From a checkpoint of a small transformer trained on Wikipedia: 1.01M parameters.
Each number is 128 + 24 x the weight over its row's rms, rounded and kept within 0 to 255. Layers, rows and columns count from 0. The size above them is the row's rms in percent of the matrix's.

# layer 6 attention output (transposed), 64x96, rms 0.264, rows 21-31,53-63, columns 0-95
size [ 82  86  87  89  87  94  90  79  90  85  88 113 110 106 110 115 110 110 116 116 113 115]
[[135 106 121 131 114 110  76 147 117  60 149 103 100 118 153 136 116 115 121 157  96 132 171 125 123 107  88 113 157  99 128 121 157 121 131 118 115 185 124 100 150 157 129 123 116 125  77 155 105  94 148  86 101 127 138  97 125 145 136 129 134 100 153  74 149 152 152 171 116 151 136 110 155 126  99 144 116  96 147 106 126 107 152 163 144 112 160 106 133 130  93 161 130 139 129 139]
 [162 135 119  72 127 111 138 126 170 163 135 135 124 173 158 134 156 139 154 126  96 144 160 148 102 179 112 157 179 125 134 128 127 156 130 171 118 147  84 140 138 110 135 111 123 124 108 181 149 168 106 142 144 114 105 151 132 192 167 161 119 107 126 136 119 112  83 128 130  95 132 101 121 113 139  97 123  80 141 131 135 105 147 152 116 136 100 107 106 135 149 137 136 134 129 108]
 [119  90 122 108  96 172 112 160 161 167 143 107 105 116 184 120  68 125 148 107 146 124 117 158 129 130 130 135 143 146 157 130  96 133 104 125 100 128 134 104 130 147 145 111  56  84 153 141 136 122 145 125 130 128 131 129 170 105 140 128  89 152 140 124 134 120 110 134 141 140 169 103 111 139 136 141 141 132 125 150 134 154 109 121 179 145 152  90 123  89 120 144 166 141 171 171]
 [185 125 104 112  96 135  98 104 148 158 127 156 163 147  84 132 162 135  91 146 110 142 126 119  96 100 118 123 118 136 147 153 128 119 118 158 119 136 153 106 152  92 153  96 111 136 190 138 138 119 108 129 149  60 149 146 111 166 150 114 116 161 129 100 136 113 140 103 109 139 131 122 122 116  95 120 102 171 128 128 106 150 140 117 133 128 152 141 108  88 119 114  91 177 100 164]
 [121  88 117 121  78 130  80 114 135 150 188 183 120  94 128 129 160 116 130  85 120 148 132  91 134 134  85 153 111 134 133 117 162 140 133 158 120 134 131 111 104 155 162 156 112 102 140 148 117 111  96 135 162 146 133 115  96 126 118 122 149 124 141 142 139 144 165 114 137 122  89 135 143 142 157 122 198 127 108 165 116 128 179  93 130 163 148 133 125 136 131 114 134 125  86 108]
 [186 132 111 120 121 108 104 110 128 171 117 148 155 119 141 111 118 101 167 114 150 148 147 122 151 150 113 153 145 167 108 147 119  84 127  78 129 124  97 130 131 121 131 132 155 115 135  73 113 133 103 120 128 143 112 174 118 135 132 162 151 171 171 126  82 188 147 119 117 130 175 133 129 145 140 100 155 109 118  95 103 126  89  99 120 117 127 135 179 115 140 130 149 100 130 125]
 [125 154 114 135 151 173 131  89 154 119 145 125 133 127 166 107 111 165 147 139 138  76 135  83 118 139 117 133 141 132  83 116  86 161 148 130 153 124 131 139 143 127 159 203 138 125 156 162 133 135  99 147 149 104 156 125 144 105  76 133 125 158 131  93  83 116 123 161 119 123 147 121 125 103 115 134 130  89  77 129 146 112 138 161 155 127 157 125 147 119 159 117 100 120 102 159]
 [122  68 141 126 140 153 109 137 107 157 102 122 139 128 132 103 130 112 146 137  84 148 106 145 148  85 149 128 150  72 100 173 100 125 138 165 165 131 137 138 131 167  97 128 147 165 161 104 144 109 150 129 124 130  95 127 161 118 132 148 154 143 104 142 126 131 122  81 153 136 103 165 147  99 179 125 146 113 147 150 135 161 166 145 167 136 120 159 143 153  87 121 151 141 129 149]
 [137 115  94 141 100  76 155 140 121 177 151 142 117 140 147 112 144 139 126 156 130 142 145 104 157 120 120 120 141 126 129 153 153 101 152 109 108 133 118 156 135 142 110 146 122 146 154 141 158 110 146  87  67  94  98 172 178  85 122 153 125 116 113 126 148 136 167 142 150 120 122 145  94 131 150 121 142 134  84 104 135  63 120 128 168 169  95 172 137 133 131 129 117 136 136 156]
 [120  91 112 178 132 158 133 136 126 100 161 142 130 137 163 105 144 131 117  98 111 145 117 117 155 155 124 101  88 125 134 131 179 108 158 123 121 135 102 115 129 127 157 124 148 108 143 116 110 101 162 157 125 124 120 127 125 108 156 116 118 197  89  73 132 105  98 130 141 136 135 126 119 141 102 121  97  91 155 134 172 103 109 136 155 108 102  81 167 128 109 130  84  74 132 140]
 [117 147 154 129 139 118  85 171 165 113 113 128 161 117 142 100 127 127 126 104 170 109 126 164 135  93 169 127 117 129 147 177  98 133 108 148 146 140 140 127 163 114 158 124 185 117 115 168 146  99 108 147 139 135  95 141 113  94 146 114 101 102 135 111 118 158 103 162 102  94 118 146 121 141 155 124 130 110 170 122 156  95 101  84 117 137 134 147 150 156 100 119 148 138  67 120]
 [123 162 119 133 154 134 179 118 140 205  96 126 149 106 121 104 144 143 121  99 155 133  69 123 116 140 164 112 123 143 126 123  95 126 133 135 148  94 121 155 120  99 128 131 155 135 154 112 151 175 106 177 163 134 116 147 135 113 114 117 116 151 103 159 107 111  97 107 134  97 119 127 133 120 165  94 153 170 115 158 133 127  83  87  98 141  91 147 124 127 141 132 118 100 125 102]
 [ 90 129 146 176 129 151 133 128 119 100 114 129 148  82  99 131 108 128 114 145 160 114  86 102 162 102 148 118  82 153 133 124 128  97 128  84 148 123 180 123 141 150 106 154 126 134 140  80 105  98 145 113 134 135 147 115 117  97 106 100 118 131 148 142 128 131 200 122 121 159 114 137 146 147 130 173 108 187 124 127 128 147 101  86 151 133 159 157 153 116 111 124 134 113 113 156]
 [130 142 168 171 144  84 132  97  78  83 149 159 129 147  77 125 177 130 116 144 114 110 149  97 115 123 137 131 133 110  85 124 159 132 146 123 161 148 102 153 148  86 111 150 186 154 126 107 131 133 125 132 137 126 111 150  88 161 124 128 148 107 120 125 113 127 157 124 144 118  73 142 137 124 119 122  98 128 130 120 134 102 140 139  98  92 104 168 116 147 128 109  82 122  92  96]
 [ 75 111 146 143 146 106 163 169 122  99 126 115  77 116 181 119 104  97 140 111 151 111 114 141 155 150 143 142 118 113  94  94 115 140 132 120 131 115 125 159 103 154 109 158 153 111  70 128 113 116 131 124 113 194  96  91 140 109  95 146 157  91 130 140 136 138 113 151 128 143 158 137 126 140 162 132 151  88 121 125 149 102 119 132 116 133 117 135 125 166 137 128 164  80 167 123]
 [138 186 138 141 189 131 186 134 129 102  76  82 152 158 109 134  96 129 144 148 126 130 136 159 133 123 169 119 144 126 109 159 125 129 124  89 132 116 125 150 133 102 111  94 122 157 125 108 145 138 144 133  95 112 139 135 168 124 145 136 121 133 117 140 108 127  95 147 111 129 163 124 112 124  93 147  67 136 156 100 142 113  85 167 130  92 101  94 144 121 137 140 124 141 171 149]
 [ 79 127 126 132 137 146 150 144 117 108 146  91 104 131 109 154 132 145  90 141 112 128  90 108 120 108 140 102  96  89 147 123 143 173 122 184 131 136 150 116 128 142 131 114 105 126 116 176 135 131 130 135 147 111 144  77 140  97 148 107 113  73  89 146 158  85 101 150 142 128  96 115 145 109 116 138 115 137 122 171 134 105 161 159 138 145 123 122  82 150  98 165  76 136 105 120]
 [147 120 155 108  97 101 141 149 122 121 111 142 128 139  83 139 155 108  98 125 112 168 114 187 131 126 152 120 122 132 184 129 154 120 111 123  91 125 135  98 115 142  92  58 104 155 107 100 113 121 156 105 108 160 129 121 130 149 177 119 145 118 122 170 169 133 131  94 125 116 142 140 139 160 156 123 102 173 187 143 112 150 121 126 115 111 116 141 102 142 101 108 143 141 139  95]
 [127 150 136  99 114 107 148 141 138 103 147 117 107 142 122 165 141 125 120 124 178 141 153 124  97 156 103 140 106 184 142  87 171 108 128  92  94 124 136 124 115  77 151 131 111  88  98 171 121 149 130 110 129 135 147 164 109 114 133 111 100 114 158 130 150 137 145 162 117 122 181  88 105 149  93 104 117 146  97 121 150 124  99  78 118 127 145 129 120 116 167 154  85 106 126 127]
 [139 149 147 131 142 166  77 139 128  99 129 110 149 135 131 126 110 116 142 102 119 117 124 164 109 144 144 141 136  99 126 128  98 144  94 149 162 120 133 118 147 104 123 111 150 105 108 123 118 143  94 186 167 194 164  97  74 173 134  96 143 139 138 118 119 111  89 122 107 145 128 117 133 128  87 144 126 128 150 177 116 176 134 126 107  90 159 112 109 120 117 136 138  95 146  86]
 [127 167 137  85 130 119 131  88 124 161 100  99 130 100 102 140  90 130 116 139 167 157 132 123 116  89 131 143 172 123 105 136  72 143  86 147 128 135 154 128 111 154 107 136 105 140 119 155 127 160  93  92 139 138 138 122 131 155  91 130 158  72 173 156 102 154 147 140  99 137 110 146 146 124 133 127 147 141 113 130  89 130 119 158  78 141 125 165  97 125 128 152 138 174 142 139]
 [119 104 112 111 111 141 159  91 104 140 135 131  76 154 130 138 131 127 124 135  76 135 122 116 123 152  93 122 134 116  96  81 135 114 158 125 104 118 141 139 115 148  97 145  86 146 151 114 102 161 162 109 117 139 166 111 132 151  94 144 147 155 119 111 157  95 140 105 134 177 146 117 103 116 126 119 114 184  87 139 126 155 160 182 141 112 109 119  99 108 156 145 125 122 188 147]]
# layer 6 attention value, 32x96, rms 0.29, rows 22-31, columns 0-95
size [ 96  95  98 106  99  98 104 101  97 106]
[[144 133 125 114 124 117 116 106 133 105 151  97 110 145 148 128 117 127 134 117 120 144 117 105 152 122 127 122 117 169 156 146 117 117  97 123 163 141  85 130 155  66 138 126 123 115 121 114 150 163 110 154 152  71 130  56 154 150 152 140 111 158 102 137 128 169 181 104 105 111 113 150 130 114 124 179 172 119 106 114 157 153  89  89  97 139 163 141 138 143 107 127 144 141 154 120]
 [153 139 151 121 123 108 113  94 128 131 137 157 139 140 134  85 120 103 146 161  96 127 142 141 174 153 159 104  89 136 135  94 124 140 160 118  98 125  99 144 122 131 129 115 127 129  78 117 147 133 180 105 168 167 140 165 115 140  83 135 151 133 121 107 101 105 130 137 145 153 110 110 171 104  92 145 115 176 135 109 138 156 106  79 113 149 134  98 144 159  90 104 113 160 139  96]
 [ 77 106 118 159 162 144  99  74  71  99 113 120 114 151 126 138 104 114 133 123 128 100 131  96 174 104 123 139 111 137 115 139  94 141 122 217 116 159 148 156  74 164 125 117 166 153 129 132 126 135 123 143 130 155 114 132  82 115 132 183 126 148 121 163 116 155 125 115 137 102 146 117 102 134 135 131 136 102 102 132 130 109 136 128 122 117 125 143 122 164 112 128 154 125 144 104]
 [106 144 109  70 113 137 109 152 134 144 121  99 128 132  68 112 103 117 111 132 116 164 127 119 111 148 138 159  97 130 164 145 137 149 137 121 156 137 140 129  98 125 151 113 118 135  80 129 130 115 141 121  82 158 126 117 130 174 112 160 117 143  94 205 134  92 112 179 108 132 130 103 142 135 173 140 149 129 169 120 177 132  96 135 120  82 132 135 120 133 144 130 162 132 106 131]
 [157 136 146 132 158 163 156  95  98  88 156 147 118  95 125 137 118 140 137 172 129 131  94 125 153 122 126 175 100 118  92 109 167 110 144 124 133 126 171  97 142 103  82 124 105 106 130 128 141  93 142  88  93 135 112  87 141 104 120 128  98 129 154 173 135 147 110 177  95 100 117 135 151 108 116 127 148 148 119 105  99 127 124 149 162 149 150 171 137 102 111 159 108 156 146 120]
 [161 153 151 144 120 109 130 106 134 112 159 126 127 153 133  98 157 127 141  87 139 168 118 125 133 108  93 147 161 124 171 162 116 100 153 119 140 144 125 127 113 111 131  68 149 137 128 162 118 109 138 159 133 113 116 130 116 156 161  95 155 110 127 174 162 115 105 144 116 124 159  71 107 112 135 124 155 153 111 113 101  96 145 120 136 160 170  83 124 128  90  94  75 130 136  97]
 [ 85 144 102 114 116 109 113  88 125 154 177 167 156 129 124 139 132 107 122  78 141 125 122 145  93 154 117  52 117 122 153 105 149 104 118 156 105 157 134 152 118 129  88 145 146 103 108 124 150 120 116  96 135 149 149  90 154 121 157 122 108 148 141 129 150 119 138 133 136 106 151 172 100 103 159  92 120 136 136 155 142 140  74 154  90 169 149 103 124 129 167 133 123 117 130 131]
 [169 118 175 121 123 142 137 125 162 129 182 175 120 123 121  84 114 169 118 141 120 114 101  92 114 100 131 132 145 124 107 123 120 123 112 137 146  93 116  62 134 144 167 140 132 113 118 130 132 121 180 162 121 175 156 123  96 148 120 153 131  98 175 160 144 114 164  82 104 109 105 149 147 147 170 105 107 110 100 118 135 111 118 116 120 141 140 114 104 121 125 103 107 109 149 141]
 [110 125 154 107 107 143 116 149 124  92 118 135  76  70  61 146 106  99 108 116 105 170 128 152 155 151 118 129 132 122 140 100 104 164 138 121 113 140 116 133 121 126 135 170 110 145 134 183 132 133 123 112 128 142  96 103 130 127 129  83 124 156 163 165 143 124 169  88 170 169 119 115 110 167 133 140 131 120  95 134 118  97 136 141 127 172 144 151 113 136 108 137  96 117 129  94]
 [ 91  89 123 169 145 117 104 144 100 122 162 141  97 124 152 119 112 144 123 135 107 130 157 138  90 128 133 112 119 116 164  99 153 121 147  71  83 141 119 131 127 101 143 152 136  92 140 106 111 151 106 112 138 118 157 157 127 151 133 148 151 153 107 191 137  88 131 143 109 127 118  82 115 155 122  90 140  98 143 112 126 114 156 162 165 133 124 153 181 124 102 163 170 105 132 119]]
# layer 6 MLP up, 256x96, rms 0.202, rows 0, columns 0-95
size [102]
[[170 157 124 158 154  93 138 111 135  78  89  98  61 127 159 101 127 123 114 158 157 124 137 105 136 105 127 137 120 159 145 174 132 116 102 158 122 134  96 147 106 149 138 131 129 133 116 131 150 128 105 119 149 128 117 123 123 101 160 113 133 130 132 111 112 150 141  91 123 118 101 127 114 115  93  96 110 169 116 115 163 106 143 167 158 159 156 114 133  81  68 132 146 130 168  98]]